Weights of a small transformer language model: width 192, MLP 768 ReLU.
Each number is 128 + 32 x the weight over its row's rms, rounded and kept within 0 to 255. Layers, rows and columns count from 0. Numbers have three digits each. The size before them is the row's rms in percent of the matrix's.

# layer 4 attention query, 192x192, rms 0.0895, rows 0-63, columns 96-191
104:108114151158161116101156128121178142148080061096126181131148088117180145123089115155112086151089134115094069118117106152107132146171121135138103079070061196121145076148174073073130109167122088102136106147188118147100087125082183156113149110084156098129144158119140147134112111117125083091
112:140102093178137155131149112150151084129130145196125094137098130184151158101127120184096091113077138111164119153212080136130115129135130074203116163127118146026161159089120124066156179118088120098099092160166159068096056105114118151168164127095156091144126160153084112163135139145079111160
105:152121138148104112094145057135169151076188158081132098051119140124132185164139134102093124152094161094090076069145101123126078108115208114095110122123178128154137074133127095136088179121110093086145071139095149173116150059108147096173135113127153096128175146186102111131130155145147143143
112:155189116130125106125175033139100158163109139123172169126083114154138090103098086140123133058137196140061144092117119137128104089135082109128117173105144146138085161202132079164114047128135155177126069082164135118157068118161137100105136091131138103098129178151130163162127139100137120086
109:071141128149152121151106146177138133167114135155124138158145083164087162161132135139151135124083136122068080113146158161142111103198161132144139147154167181125168151166107129106100152093138135084131114092160100130100178117100125171187094130174118146098190120136129184154153140121146151143
109:092159115137103123120129150093126122117102229137109029105109127189149117154118114159133108116100100136092159107119160129063107188176126155070118094149092155104143070110182110149078131129141141156044160209141103070106155151121153099098083149159133184115152104116156036132108117175150131124
105:148105142075095147152096108108104137076083138166148157167102096130155124171148064098147113120195177200107095144108117140133126105084076134183124133133140093119108155185196090120121196103140092086116088168176132203163143133129155149151100115118127142080131144183127124114170146140179142179
113:192070078099132106122117189121173117109103122144152053172139143077138154151096184109121149122130158133166123171135198124104099165146152099088185118168122113123093148113060126153128123126066098091141101091157165095113142128073202178133110097154178112152163118164180141142164143194175134118
103:084122139153123166122140145113153079121089183121166126121140110095099083117131131106105092134086155139077136120125138117072121115130134105076084104118106123154088158142145132175140148063175148161117164160125106162087113123142211029174066163150155139161063134090044162126190150165068170118
110:095166127137130118165172146121165146144144161125106141127150117206186150149122152132105093079164179121097072155153131143088124104094123127115131088078161163123145107103104115103162110148148139175155111096138155133090103131148103143105169120100113177095071142133143139190155199115117140200
098:216074093154159105103150156108101123151082082149171073137121154166167100162096130071107109172143099116102122106101140190146118148104135133137139073169108102103134094173144115145056175136085092161109079046191168135115154121145146146134054082080172173084117203080107139137109132073134182104
101:072117060127168154079155143151156124113113097102112057154107156093124202153144123136131144103130123160119169137178147143109126174157104088087092131092177081076143137122088152080123080143069158165066155112081148135133068061142087094167143142129129076124148073138080090119133095105117129144
108:092167071114205191162072074148104095134118114093140119184169133138096050116086133130116124134156116112122100128118093132106104106152154101100132176090078104132156159089090134088217137151105105062101139118132094125145066169140084084168118125094146125153148153149085142139109119180082102135
111:143153070181119137104105158173106136111129140146047051107099134175150148081108162126149141138144144110148071113169155149111087210153194065107132127121094155082139172111128149133160068141108122058129122091106122097117132064145129130163150132161146112184137162134075170140078125181131182125
104:087110155102101075141156114150107109171175140137145064106180063148134149156145123127096156101137143147103144169097128094085112136104135102086153130135108134027110112156121178132151176119120149129197130087124124101101081093169157159129121108180093093115130087145195110128107113158123195114
106:182127111171159103110056069082099135128173153119206146189135186140080119131118090109171190135150173101062093077082131114068107128167060126098130137098108144137147075170152193116080085125107087183096093138101142163137110136144175155145144116105129165132058154150177180128104126125095135134
099:135160107114112211137105103086145109125148144143157092140146169093132108140147109105145153112149099130117174142118107151128131114162165045136126124102123140145083165142144158159000121122081120087178124107155146154139052122072130147081071157108188157107131143119095061132138130174140236157
099:129192141138157125111143131113091109150092090165136091082131094141140086122104105128194157106123080126175047191122217130131096102117167114105137133082117129133130112163183135085113090132094135147186106152207050196116151085162060175049113094151114157111107125091134139118128103118146109142
102:097140107113153173103128066065118117103132145083132125134144138052091168155121127090151130142108183120140080168139105106162053098229105124107077159117125058148187168105130122166115174175136134160085134120057175131134098143067162099099164138081097186151182145166136142146099099120081143132
120:167117139118062105129109124141119154096128081159143157127171072130086177077100151086083107120125115102161125094043114140160147192106163137044098140130155119097144064164144094154118096164110177136105126119135120112142127077137115109122122119129123146133141075162201176133127159129101134081
102:158123154141111101119168186100152116140132101076132093090123118172132097155162120119146098104165125112193079113125136170117087112134172070114152161143097140083180176071139114133117183106121142159062130148174175109139148079098129116186148083114097157140115119162099110117143130093102145131
100:117085061145096152145159158146121113124131170138149152119112126084089117191086108071127158146103190121145090123104134109118122149128128180210110073162137074223130123209108188151114132139142141110091123109160125102117193151116140098133106164157089118213142106097155117076197129140124158119
109:172141138145108120151089120201160121142133095064026177131156150062132161164143122076091155110058146143078089125105116174153150142164113066122140133166078051157093092174123110129105152103119102192094130120127113081127134175099133100152140169153132090075214116168093140122153171127124160148
098:143122168061149084122143119166133182062143130145132139145124144084160196130092117078148159080125084099119151095136145114146123065139117132100171083135122163097111140109172136164119130068121107174127149136115152113158211129147128152141153105131086165054167132121101189149119093177097115116
105:139110115126176137142154156128119161210128142101137069111105116180101098122161121055116169151146186138151128169072092108141140149112032128140177143146136154160189091155164077098119128111138136164171117147145114112160166140170146123107094106158126124099174095166138130156140128118106123190
102:163141169133132122127106115137116193135160152082148142152084108066120136157130114160171146092165151094108124108068098208122159084150031136184112121135115133143130114189099107119161149140108155134098107100159070178137085166091141172123153156111126134156138143169110178096176127082155115145
114:169105185100074156143123140168135139094093094135131131091141105106113135116118099096109107137100109196119113118115155138170078113138143084093160167103193133127111086101139158106130101073117117109174110110145159104109112117101138112145155149160085103174192125158169101155102157183081178071
107:114175135146167117116106140162195075123150123144107107173188133165158137077141086102098160147138111158137154137132147126146115116136090131098117053156089164071080142080069084161100109084144119124121089125173103162183149101085123157181098163124138169182129096121159163139151133129118118103
102:125094112104137036058128141097137112102126078111112091069107160091085154155172093098091065166104084162121107154132164152140163112189137148135138135186137172118171118064131159125169117162129130140144145129174138110122099081113145179116088132191126106085166197133146084137067143195069127115
102:131099158112141176112128151091146104122131152135132123124090140076140169184157135113128120133148130105135078154131152157127121145106123139141133147102109147167040090128118129117142077201133118069150092116105122103128131147116062160142133044131118106101125082126139142124145058156174087143
127:094157132169163151086101178105124115138129180105173110150096140125112130105059140133139085130115128150111114112176134142079155123088169136105130085139047148115149127137153116141177120133110144117115094155112107116129126134160118115160170174164114155115103089026133103117154139157135104113
105:098175146148116147108119144095108167203170120145150158091171101105101126129142156113143148138141170134083107109088092101170113221111105147146115130109114146177093175197133176161086144130114111196089132124090121155162120152146161115133144167154077105125119156176160160130169119118139099086
097:129169183102126127123151166130191168111186089117107110099081059131124097139130163195124114131082145142163067110077085165121169089116113162144140129156078101127120105115138073115135142085093145102140060069186108117178130116072149141205149180128107081185076078132094090126151153148087091124
119:134115186128132084140123133114166147177134161062147170123100085139119133143115100084178115077112208109123126154117205113126158106094146154154145076112162149136082159174087144161123144156196137138165109103098146145118126129142140110085104112088138144106079161108125107115209105121131068102
105:206124117117105090121151091127137180187113096101110069139131118099125162152158081050075125141088105125119176122114186175172080120115116134118038131132193077079092053140158103101131122111150097110123126134130112100100160133145115138086132160118061082104130060072100082137046138131097133114
100:103075151108088157141153146187202177162126100131173139125125113117155099132153117107160170108105097136119103115115094177134095129122139120093115072149175148116201156123069115131067146163126175177120165125161120143126126166151128147168120092102170043103130089137123127078196101094109124103
109:075056105126152128170152079173127155120072057070126085101100109167104130142062140127146149092151149098093135129146165089087151088116084099125118118077154124155123143099101129202082158123156152140136123133148095170132100101142161190116079119140177137113109145130204095070167139115093143120
111:138129136135130139147123125132090104120117044136139056106145141111166143162116154144158169131114066148104180122082131093117113112167106090131164145089145108109126129144176135193143119149130088195219138159152166119118135153145076081132031135139132100144127178155126100092107141134121138111
128:052156157088186171145121065127100171075194129156143140148103095123150064115119122133114196073138179181147161136123116125127113117128109188083051115149126155122142119162106119173156147120107130143061091119106131154119088172157172091156118117127105143125080160156111171171186132109107130176
111:098099018146113085097127149110159101125135142116116168125086164134117109162124137132115072192101088094086143114169079112121178116158136174164094087167110106091112090062132107177149153164100158070105115148128138089148123096117120173123170154139097146143094124136083121069116141145173141145
103:226128129097135168125125128165169126156138193093119206107169099108130142154151084095094132130131135152172167104094150092150107085143119113088110132123065095170135162145149117105086129062110102130078158103127121133072124153118143144155114129131088142128131130173106117110184065145138078184
099:136122116136112222128156086156170087118100136136155117099087182231114118119091095163104131110123090126142119134084103175107144161135080116180120155125159169149123149153109164107078229055145123134130149080082136088160136164172114120141117141104132131097112113129093163123107157077106137123
107:114097153202126142126175088089115146113092124101112130139094157149088165138159086127185136152156066102103134157164108101072127164107139116149104133155107184111126123152058111168165132136149116120105151141137122114109112106197169113142164053134130144156103095123071085109081093105143133152
112:088139155109130132133158156132134152107109121125084080143139109154104123117115142127084161103133177093162122092063188151088177139114088118110172129169130100114166141112149093121136093067094094177116130095199153180117113185172198137131149160189141156058168133069154056107167112114132081130
115:145106109168165157128168087151132101128078157135162121115105115083128166089124155152220155095104073119196162113141150132169082112154166100119103129096091147145128144118154142143120118100118112183148116159139132124199105115084149116107084133057182131136191096081130114064092178116151125125
099:124186055124125131110144141137113156135157164160113093107151149104103152122073094148108124054084125129176180105123080143138173181143159129138141034129091144166154080087089126129174152093104137126128059113096133188054177114140148131100151116154083154186113190113072143100176163152097096130
101:153128134087129132164134170119167115156141106125123086135143165102139099113126074062144129102122109155161086157114180106124109140163112106084151120061093081125122160131081125153153153176089129129122170107052185086104143108120107092118087097135185100144155137128121134116137175133129132145
098:105102040054143154143157120136139170119106058163164115170128128119103121157148109103121131154118142127091128128141156094090159155170167147179143137120096057114148072129135111164127067153110098075221136144155147125062148167115143188071187117093131130137117174108088135097115121201132131112
101:173176163107106120183153159127169123117128172103135173126133090167140104128110133150116124101136128144108077147146099119113141096163124198104148220125050145087082103131152098129099109097206145186163155103167119121107179096130129107098123118113205118110147140085149101141100206095123182137
114:158107104181171153115101139116141118105168184145131144165148084124162081162058136111059158090145100169139113149113110147089108146150150112103136124156073095098159145134092120133092162069122137122146058150095169106151166128129141123104116138109100182089138171139096177179145081150058129119
101:119124116095122127124055145135207135128069124195117124148136128124132134149176071158110149142166133129090140094139168148114161085093095128135065123124126073203144085131128128158102137122098132147155197152111145141146081141104027149129053089085161097152125106108103135146123172098136110158
103:126131112169113135143130145112095151097122106101087149151102158113115106150103130064142116119116106093146141063132085139105177130138136061131127073100127115112161057122191128101139117124097153102080110085094149166132132095093112112158121135104154083149197151199119149119140125109085085098
096:105156117163097152177115160095126110120122136150105044147169180075120111177116130106105116117140123112091074113115098136178092151140097129188159157119148117107167101150095123142149089098115175086095068101140158054132130119108110124126136145126099074119170117181165099134110163107144125122
096:163052086145119204130121155166157114076133117090146156140124084088136134103133150122096164124076142145142141127125147162171122125204145179142113080142083127140100114148121163135109159115147166125140126122172072124146151108182172134132113149174097199157156122144082160148134154062148115151
101:089173218142087146130159119124109194123188096122138067104119127109116097119153141102114078087155156133115128132120090106132145080095135112073104136134186068142149162161170166161117092145153075186122154096139125181064134128108075152106105117108193127124097141098123090137160094121220110117
095:187139140152091092142159087145064106114136124114139094120182103126158136113115124092124145091178167128078128095088202140075152123103117159140130114115211154118106160139067145113081155139126119152089097180150143067144107142151068104118144129120096066106159128125216144153089131077096129137
102:133125129125143153079192069185122139135102072080183067104118071117094129101131140073072081089127131099146147118174059132128136137121140105114114130170133083055119148141116122109143164134180034178175171121118108182121115183114115143171139148161101153114208149118186104084127157086114206180
104:124146126165165159169088174111193116119188109118174128140116107144134143125174098170121142090171160109165157122148143097168116086099165175088115094097134171131148079134078121106122127058158126195178154155088171110160206116119153104167176165111162144166089177104139120129171052118161102143
101:098131131149140131091160159113107146156128177138137115128182178124146078116137083156137129077097166099116123094144170120175121152169103091087136117112144094145135150136099154129082112128115148144081120116022141132210083111111175151158099096111128135150184092063138168097163156231109093121
097:134107142113108082087133119121152096154150122097125129207079146157168108121232110124137110110165084173176083098115155084142103125141139119151145142149153160131180125137100120161159106140189096089177125132067120149158106096125092132160163103144162111160113098111120074154109144162107170125
117:134132141021128141116112093149124134100179126058107143142076125182123145094136118147080079114171142157104163139118124164120123094111130096105101176132128161138085120125090128136101111123167097134162157119133108108123082193166074195110149131132131095115112165139132111135128146120114146109
098:146192054155118158135138082076114145105108118113136172102137127155149178136132097139121168148095152134117127049119142172140160160184120096134163079080080162098122155096089104156131114056165121115090122114155124184169105143169084053137147071159170156181157078137060133127154087107099128098
107:184131190073107128140116108169114135064154160136130086116144107131143106109163095138152206144105110209150124145101094133146149065120068136136165089099134140053116130179165137162093133131071220148124106117151067160127132120126142142164142135127147159161074199141162185060137046115210147136
109:072195155159168123126102119096132107068101110176113082128113161082152155104145135151088110135153163114163066105116110106159139136159204163137110114178159138182159114119101155148068134101116158056101134171113128103097196108072077106138153102166116076143112096116148077069102058134186146151
# layer 4 attention key, 192x192, rms 0.0842, rows 0-63, columns 96-191
105:127121040091112106126133128116138126128146074075089129082121118142161105095110129086077141096176175094104187141129107103129184147116114146094173121128118131119085142146132102103149149110206168179085216142183099161125100096186131103117158129151118165112162133104135144141114105124081091128
103:106166103123139089177135132133104083137110142138100133137112123181136093096114117144099072095144148076126077110108100127074120152135118133067117116184097164112119202123109093062124094165151112114067109105098125133094167106109108142136122150127077166148120182118164129098104121116143098154
105:127142132154066140119130080142146219114114188127140123100114120166178125144162143102133083193155140146032107157114080099116137173117139132137161096145121128114114100122137103107112146150160190157079119098135157115104130151149161021158192156114136182141131141175121142133105096131152089115
110:131137098146147095154170081175147141180130139052117084142084160174163164133143155130166123098179139067125132115149117161091136173167155055182103073109146099097137175140115142157162119115108124099137077161094143086113064169124129107155113129114140097164210114189146148088131157142115150107
113:115159200095115116174181225149141114113118111146149166162135081142100160100122189084124127133148113109092048111171063141109177132088098141140064120165134104098107152137077130184155129177122109134122100074085128066129168154128096127151132144135093086075129107104114149144142133154153125166
107:203095182138104060099129120109155168136103131134070139121149129087108162113105154104068121088136114148115131155078089084165113174123179093097104098126174167117174167093174099181148144107113124189132129118114148181129083099155173155132092153054110147193046131200155085160120152064167165119
103:129159124095107076147151158161177084141105174150124168088099115149119070167101185150121093098093183113131146137186128168099083087120125109155168154080134115163164141209100126148108172154225069117177169090125120170149197133153101157109098101108176172101110161100124127121083151087105119150
107:128154122131154151169128126156197118143141149190096138135155070080144073128142131079072110138134084147165090105191180124205163147105173149082126093142178072184107145161126117154145172077121111107131106115081136136169171156124134108104136201098096141140150062072123178135153156127122096173
102:154112088156109184064111168100154114183125080170163091145173170113138112104139117117151158171149119123080136187132102086104109140154088117123172072106163104084134117082126112167131113061151104130145164154142119106135150176087100118160156119144152138112113056183151113140164140086142196187
107:139130178170147148159218121094154137120162148106121093142106079209146143067129143155167121070123133149113128168144112115104068125172150110082139104095063130055128084114160119093095158130202119133132169062173200144115121133133108149145138124162135081164124220116130111121086178105069139126
097:205139088113088096118178144166144090151133191092114122131133051201145129154158143114132135106126122183118128086129144093061100221180167125143165170180124121125099191140130137157131118047139103123133106183078152145194142152117090159112069089105154136170132175142172140158151165224110101087
102:103161098190159129100137105076079138128170153143139112126196138109099115129120121106174119111110112138186060123074056093128121198165061103140119146127098092128152137131142101110152123100136167043126128157150082106104106148134164073096156158190185173193109130092135154077097099181124080131
113:072147092066159182134100064124098050129098128115137127120112176067164146080113122209152128128138111154131184124124106107144090173169107121148116149132082065122119157130120147117078097115063108083075111048136156117169131119088103136127107094161104176134156124146090145154131096155093142138
107:109177105158145153162045113111159143129197108135094130149154063147130148123109131102149144101076172133090109116150124136062102183089126107124109106138088098093167083132088134133136102084059142081093148099060147138137086152149159108107140087159149150126129040076140123161143145107146115170
103:118112155075158163107152130119103151136122109124109096132123103146158087210057139096141092116123114117154118100131165133090164120099114118089071167186153119119094136107099108169138127123181175124165061122169101090066188122170173099110142155118152131135160152158126131158186176153192121106
105:151140101111164147041186089070112109126106097141137107129125105155115081073170131137142170127164093137137137091121139147123086146118080102077151116157145074125143125130135126094160079103156127159117154137079184136181083115202154103158070130077141124133104211138100122177124131125184123137
102:097141126114169130164113202136155109137157175134074075095115148148152148129085092170095140099093103146139156095126147137165129111141125116090141128096100061112196106128128122107122113092132109122095084088121160129138157121108118095226136139064156166180111124161143160116136146107125141116
099:173047140138107113085171142125118120101151147109006096194057117145114101141146150135164079195135099160065174148191150134135156152083089103162185151120124124098175115128127171092143113150136083066187166133110158110174048140117117115145140099105104130118161137088146082110138092136077146131
104:120157093163163144097199083174126147127113169169141111087121208109136112085163195113112146152176159155159182103196054140118072138153108120067067106107076146123110149097150144155126131151085109129099083095080100129084119117107138087151139091193180053156136110195047176096157132096122137137
123:147113213146148154127079080114160164129169115068111110118125100072128097145123135122076123090182160134135142076141116122142114119093194176122116138119189137137116098160154137115166125082179154129182113108104088127092129128158113141141138130107108107121167116145126085107155087114179118138
103:098150156159124133093146146122187124082046131158165137098122137156121120135121186211152150151141144067065076090149142161100135169119148128165149119120111139084162081082184092149177138108108130156088089136153148147124132111115147142174088173092161164115161143080150171143129110118184118124
100:152133094166131036109138122103156111086110184180177183124138143090090134166144185092095179158094162148104113137087122131121150107106059163151158123139153172143124145171084137173109131178131163123089078098180126117143142194131098099201158155116156064144114137170139106148141130099131136136
112:128141202087110071156109141144104119126159131129121148043188119026160135122139139122163169152151152143146094107075137134163119108141136109088096074108113118076150178146130162143168158179105167146160161105123054116103145133080111173089115101160042140067128114123092180120116108125084153130
100:153110158158096116120154122178131149203134115133114092056183110104150132148131175100151146136122109181160197156140124129120148078099119175124075154134145110124155083176111109140189154179106099143169094136143105125131099108178171112133172166124156103098139089105155187132147146139123097127
109:155146136154078097119159093079204173085116096138121177079133109135116066118151146171165115151127095145129133133135179104095077216071163100124128131076143144051150145164151149151139133140112052163152078143135122139140159174127191147056065139096194132135110154103144146142155081112081177097
101:110088104151098102175179084090123104184120132096137112089157093091143114159164136097148114155127177151119137091141136129119154079082122098134119069103128130143136141165155131147094103157145094148108147051095110132186111199107136151144100057129113054113170150123126122071097059139101079121
113:142078138092114141103080178160126154060146129138101087069112110120107101179109192069059077151097090061148131127121090145107151133129125161144159080178094134100151074114156147159149164084134118146103129080089113141123134096132160110136107105181082128111164138124113193098116107125162136105
102:129129090123113168164127137100119151140149198106218167118149122140161153162097115126180129102175114182107067132169141149099127151117163149118076130109100113148185149125097092137110161097163124145115124147151152163088173108187175153176151068132137093113152202148105076149231131153100124118
103:147137128198117094115118137178123124187110127106140128154104118089141108143116177094064070148112056100187130141078119132140133169134117150152118115157116089121169084108169132139113164131144177056143128172096128079182132083099136205135101132173110119129158180129115146180113137141165080175
103:140152165152140143082141153092103118213161101167135115051093163191098217119160164108140144131123180109137094107151143139128165128133083129159132170139150099136108123159061125105000141113163163108109205121134126179090101106114078104137126112112177122149167090138098142080074120077102145175
120:127138161150178096163123105125110174192152198139186148178151110182138180116116132147146161072170162126108155122096173146154144135094126185144121167156124121181101165192122124103127111134171114168150157140121143152091152151136098084084115129114124154150055137144183150224142149131159130126
109:097104165077168131118130093175127178083106136125119157104120140105122089159203101123131175105145127089151168107110086156098191124157101087120125122096153117116118131186119146105125068177193120126171092125135090132161108196103123106095123109137188162145168094091122133134160135113157109163
099:149068100198113101143166121094095132175066193112129163119108126147169103146129096073183124147140096150102142131086099133071181167123132176135136048143113209144179098095134128104149126127124126159121113092171199141069205146112111154138159090093107160116174149120147204148161126136155092164
123:158092133120112105178107078155188137179130043097180092105074143127119147140161090125140107130144133121070138120128138190148155161156080132154141208180162123142103171073084125152099189104156094183181120148154119098193132102122123116085083094088168077154122107141151082130085152115129135136
101:138058122147091085086102106076074105114076098125128128121134112035121191154138132126081080180114083163138114110100191118154113187143097134131156151105181192151135118101162137157049133056089153121153115141102161091104083155148130177148123121143136133133109158125143103178055109131114136093
100:206062171095131163173147120127133133158101102082087136068167096112155102156118135093100168033160106105129166125116152124152147136154146133114138163067099136026153100151117119073148141144141088161144068117093138141125139123168141133134140130176107145148187123128149097060089133154131122105
109:164154041156109152122120135130133126132118130161068061125136137102146175090119108084106117104117081115101117151156144148120105112192197055140176127173195179121164096105047117100164097159111106168145170152140140089110094113123123127122157122112133127135194087125145101139093156145108142123
106:176087124161139174096085161111124143133104147149136109078148120104101125156116164121171141101064096131177188128115172119051119107172162118111154106166094090096129138126166154135172110141149129120126139221145127095100121144132187102119059168142157129104139099096115096126059118108116174177
121:122118100093127166131111080176148113111165141125122169104153117091135101136143166108136147075178119124136166160122157088096068067125105087079053114063106131176091170130132173105132134125172084170185142155060092117080064153106142134134109140110148158100140129152144170139122178143115170113
110:162157072121115069090116159091114126091075152130115184148150165108095109116116049128135117182095167134051120119134146173150201122170127125081184090144118096149112111121112141092085147073122117145094096176171156156137131101114167151122172095140146115116106083227089111129090120136160085098
105:121144147088145145123085137109133161133148131152080148103159130109160065185195137123104133132173115148134115124116143136100124083123061180132106142129105096109120143113136149198149142135061124136147197126107144166135145140098159138191190125137154180084083120124041136112117138092181071081
095:137163117135110069147154158148186095082117117146116192105137092138124119121184076164172100082146087102100158073138118103138059157133154152175123140108132182138097141082079116056129095143052095132103102143111092118161184122079117103164086108109107136116094088147145122185130135155153116110
107:096179148213060193095141153118146168112111132147138121140085110123119141153108100163189144119126149087135129077137143150117114109135157091089157154138120136103162136128119105078105145219134118158088094090131160138169076074124130084125156150106117103128106106155127102071090113153148180079
108:155090163138086083122132070119139188149128139104130109109104101147153107144125088118164094063148047176200149147138078153177153142151141108131109043128087169070131152192146137152171084110135077152138127149109112104144131110105115135139138163117129165134090089064137179155154112133121169122
114:119129082136138178158119126163103141142134095120095150112119164126120135130081168044137208100127074111180149123096121103112090200154158124089155131135158133147151113121105087082170119122090111052166112070121105122124068158094135087178079164158121117164158087152169120136166071136074099074
093:074116160136113140125135097168136123129132115142166169184104138167085105131216116159152151110141218118080148159111141162075125159150146159110119137168165187141164124120171148105145127124176128098100142103053095113152130131134158086093135163073123106111079146201165107213104108136140097114
099:103097117112149131142111088160178164088135071091153073173155123135096140097096189109132199122157141081148175166137144111131106131097158096119091131130167139138134164102100124165132150110111188061137136174100086109097183126135127156122114141179133098174133101143122122164136140143131103121
099:115114162096170111095128119063144157105139087131116074164126127041040131152136191082120166172122115161109095126159105176136114135146177085087104103149116105151138131108075182113152108102180177091088128096111146110157157146112160096222137104069155135101134114126097084118131155136104111119
101:108108109094109125144157123138143152122078083102058125114144129213161150107184123131113115159108082171121114130068136142145147077097164127163094098075193154111084144092153060131167167118136167152123165162201071128129123141103093146172107115083111121105138121130113104068157162098155195160
110:153149155138134121141102180147167100187161158092076117071115217099133078144172117127168105089075146158126121110079133077068129150154158131125054125123133108158099137129157166080125128085078086130086062105129129112120106172152157095154083163085092128071096189143150182184183149111147091165
096:133163116070153106150170140046147137078056143100111138092126159118117107120151107146149110133081133124141124179169185132171172106162137123160149091149119116110106200125103148187106179115115120073133142096179159127159172114160122179153151126137131112181062122194173133084107162148137096101
102:116147112187131140131123069105154135140169174193156133112140151060075112113091101103130168118136108082172161115163088114113098164142123174173160102146068118164089140207121106146067112133071082181056089128126131154155085110138135170185154155092125183135128188147108147129159090116136070097
101:099125124113094120140116073078081138110146149138083163126128071111130184098150122147103078053119147152149099115117046127084168121139139082115111099207154151158170214137147126166131144133130175123081062126112081154134159150123100135133104099128160124163099099156062110076177075090150131139
095:153153087133104095160126134130172149085134100143142165160142150088174084122044059095115092138111152132158106096125185092113129112094054114105095116142120134136145114114058156065069123090104166103125161099109118125120063149157102116145126122024118060101149138137136189116143154096116146154
102:115083211106125083193132051161097117153156089117125085105145173153098122145166110115160092145092071158133137171108141087143127101144118124085102132150176159094124106108159109178155112203146178130139198176114124123125158070137093109180126106102158108134161105057105103146093158129107151118
098:182119115133120119121094082152136128114106130122129136104118112087135159144118141108142131108141144122154072110151115108180143105093145130226135148141169157138079135158119092196109094152124150100124085106155176090131096173190100165162110147160113123130164166110123071102153183119098124125
099:143131162125127102074141117167053081132126165097135136037144140101206164157144112054142061148125152103104088186169055143073113168092146084138101115111178150107036123127129147112139090114133123120142108122158086108155153101097125138182117128128128083105180078124200169101127127151115116133
101:128168133101114182130125100106135147143104107106155103145169134142166113103109088132139164117135041201100125155109198160135143127110096111040114151162057136098098160095153063103118123124112142074114147105197162140135116120198119109129079101116129152093067105105184181154089131141123110135
095:093123172167202154118093121060151097097135159140120101172144178110159154153138150135120121120181125140203156173129122160163055125113116101087129126143152208191140134126112135092161070102128179096070117104101173166138142155061132161159187103131166132190130107138111154156096148115119130135
099:195090147150128108101101079109097169131126078107149054118095120112105122132116061116115169126073109158153096085132176135137079116124131151102049111146138095164177115110187182181092122086119115132128149177124105128152149114110124153055078183130134138168152139111116088150078131137128118102
113:119119112144109134147100123077092117104104147158148066102119154121133139087140125154107081103120115093147074148206155135120113111136139099117142138134145145085105067026120094115135090089072151119104164122117117133130083046078128167126126140124090106150168103150102117154082208173102180115
097:123137066159078119110090104139098088106182142109177131124071132086107088124137150109132168128119130115154126147116041127110112155137140146149172170144150107126128191157187171115147118141100191064115158097145132129106096145087194153110174140081096134126158158151173153123170111081190130102
105:123102152134118128145123115101102171157091109149108103150146191180152127186151135083174100163143098124091143160110189071081132112067095105099137123162065115156174106141176108098193122162132110177087118176128173107126058125135126128116106080102077112152113112075117087098159096104162118126
103:147128180092179070145100131094109159167152152118163135122143128109112091106125122066146128147183184149113136155110061082142150097114128157165059099158111105135164121102134111160110176183136167115096166144127129143182184106108086084121106213092110152175084137100151134151165125115134115096
# layer 4 attention value, 192x192, rms 0.0805, rows 0-8, columns 96-191
099:174118109108101097106112151139099106094125140101112119094124108153073164103156100124183131081170156089092100119112119095165105197140116103155150135156079110112149130205111112153112124159094162118123137090120074084140112096060093180125104164069207146113128166095074162125101084080090103159
091:145092145145131097117093134102117139111132163117092183150121099213092128073123122157164122140047113113092153125154113149134123075107133148132156132141125111113139101112235074098114087127112110141069063155066120170166103118119184154072168184140154166111122139110130173128096131195134134079
103:149132167134122128162129119187201078209155059137136148104130081117099131153135097168166153137098148158120119129182153131156150116117099120145105144125164072140114149120135146134191146162108102163158120125155121135072095097105054128106094092070165081123161117149151123059159094161173090130
093:158118154103123110131122159095166108072136162071126151117147078144135087092157106099110075109167118130136087159174115123124135179130120207139136089091155136090117110140090186101096100111106172098188133115135169136075130126125123186070097206144108116130126131055130136149148198097111224107
101:143114140107138056147139153205126052192100125138116102086112109182105152109161103125165145080109105159116113147118185115145170150087123144195102092079146131144149105117147163136163130128086127159175114160109078220047106086065136170127124093130093151169108127068167089135146157164123096121
094:168108135081129177147162152130126078093137123136128100153128110146127119111109183101115102143104162169118102094133120165117097197150129144130060195126207141146123078123071137097094155140125119148136176123097174124113100107156105079108145169143091117107010089068106107123120107181097170141
102:178077130123156083150135131123096155084123121111156120165134164114105124134147128080105123184138158135090123114156138211052105130106153131130149064117128130098123084138142087078177083101159124112093088086092172138110100145096175141168137209151125081120092140091149123214118182158083060214
097:163104148110156161110140088070168132090104190150093173043176107132153170191150104108053115095097154165092134112126094102088142076144143085160117117090165162117161138117162092152109123125097135173094057094124123132155061097060123139118127081144110100095143073151062116071134148146139100129
095:107139167079123127097118146174104113102132123105171142124125093130170129121150180155113105145127099137099122162078073124103118089122118127076084067123133104097094096142107151087146134089101135146083111108132180154113154110089165124146154162150132171167044111140127128124053055155113137095
# layer 4 attention output (transposed), 192x192, rms 0.101, rows 0-7, columns 96-191
104:062122115135110119134152169158116097102121176184124109139130081151179128176101123162099103097084121186153174184149103108098158112147135140107104142165168142194128086075136136106146128156116102142139126155112104152088156128146151115113081190166085188117098101161136115099091137144109138108
089:125125123120139192174172140146163114194115084104151088083115165058124120179121160123121134108156143156133119160146136139125176120125141138119138182086144148156085141190082118110111136166159139036167170135144138129087175127097087111169138120173137109150171055119127135115117108154160074136
099:134135148123099147126149148089091110091148171112086140167170137112151106118129085150057079133092115144100086127065092123118092105117172156122123090152137158085160144135147076130068127074147110120083155080110144095149077080156198132132193160112079161174083156128133169140088172091113167112
099:150110138150165137071111108158069091152115146142147154122138138074150113223133160186157151160119170122117196130096081162112158092161134112095108132154129070110170143077116191171106170152106095113103161182092080111086101130093107074156162141153103175079199132111109176115123074145109134135
102:089165124068160155097142129077085142122145131173108191141184153057117125171164108136142140154121148139124122125094133149122117076150125128079112095112100097105147095115089107134140114103111087087118127147105204094149135103154125169155167161132128145090141105153056188127097136107102108164
095:129095169137112105133104169160143115103149159139077182126144083139116159158102102107144141134183113082147101103162103132124094046119104085120092118183134113164175153109112154109166165168141164136119100106130126138139142151110184194141083114134120162095162173110155142109106078117143145142
101:059141088129137127118111106156156073153116065060126211065135143137123157108156134122138180105153138094142144104156113162176131165161121130125137156113117133105155162166140155121152088180096148199143120097153121143163152132107151093143115129150125146113142073121112140106134041118173112095
102:144092077142084120124109095113083122166126115139129139143086092111133157080124144147134137114149095124168179163156139118162138176067111170116142146165091126138073120134110070135094092122103129084149182116174120120171101138179117066179120146156102142174081165000176138175143159127114087111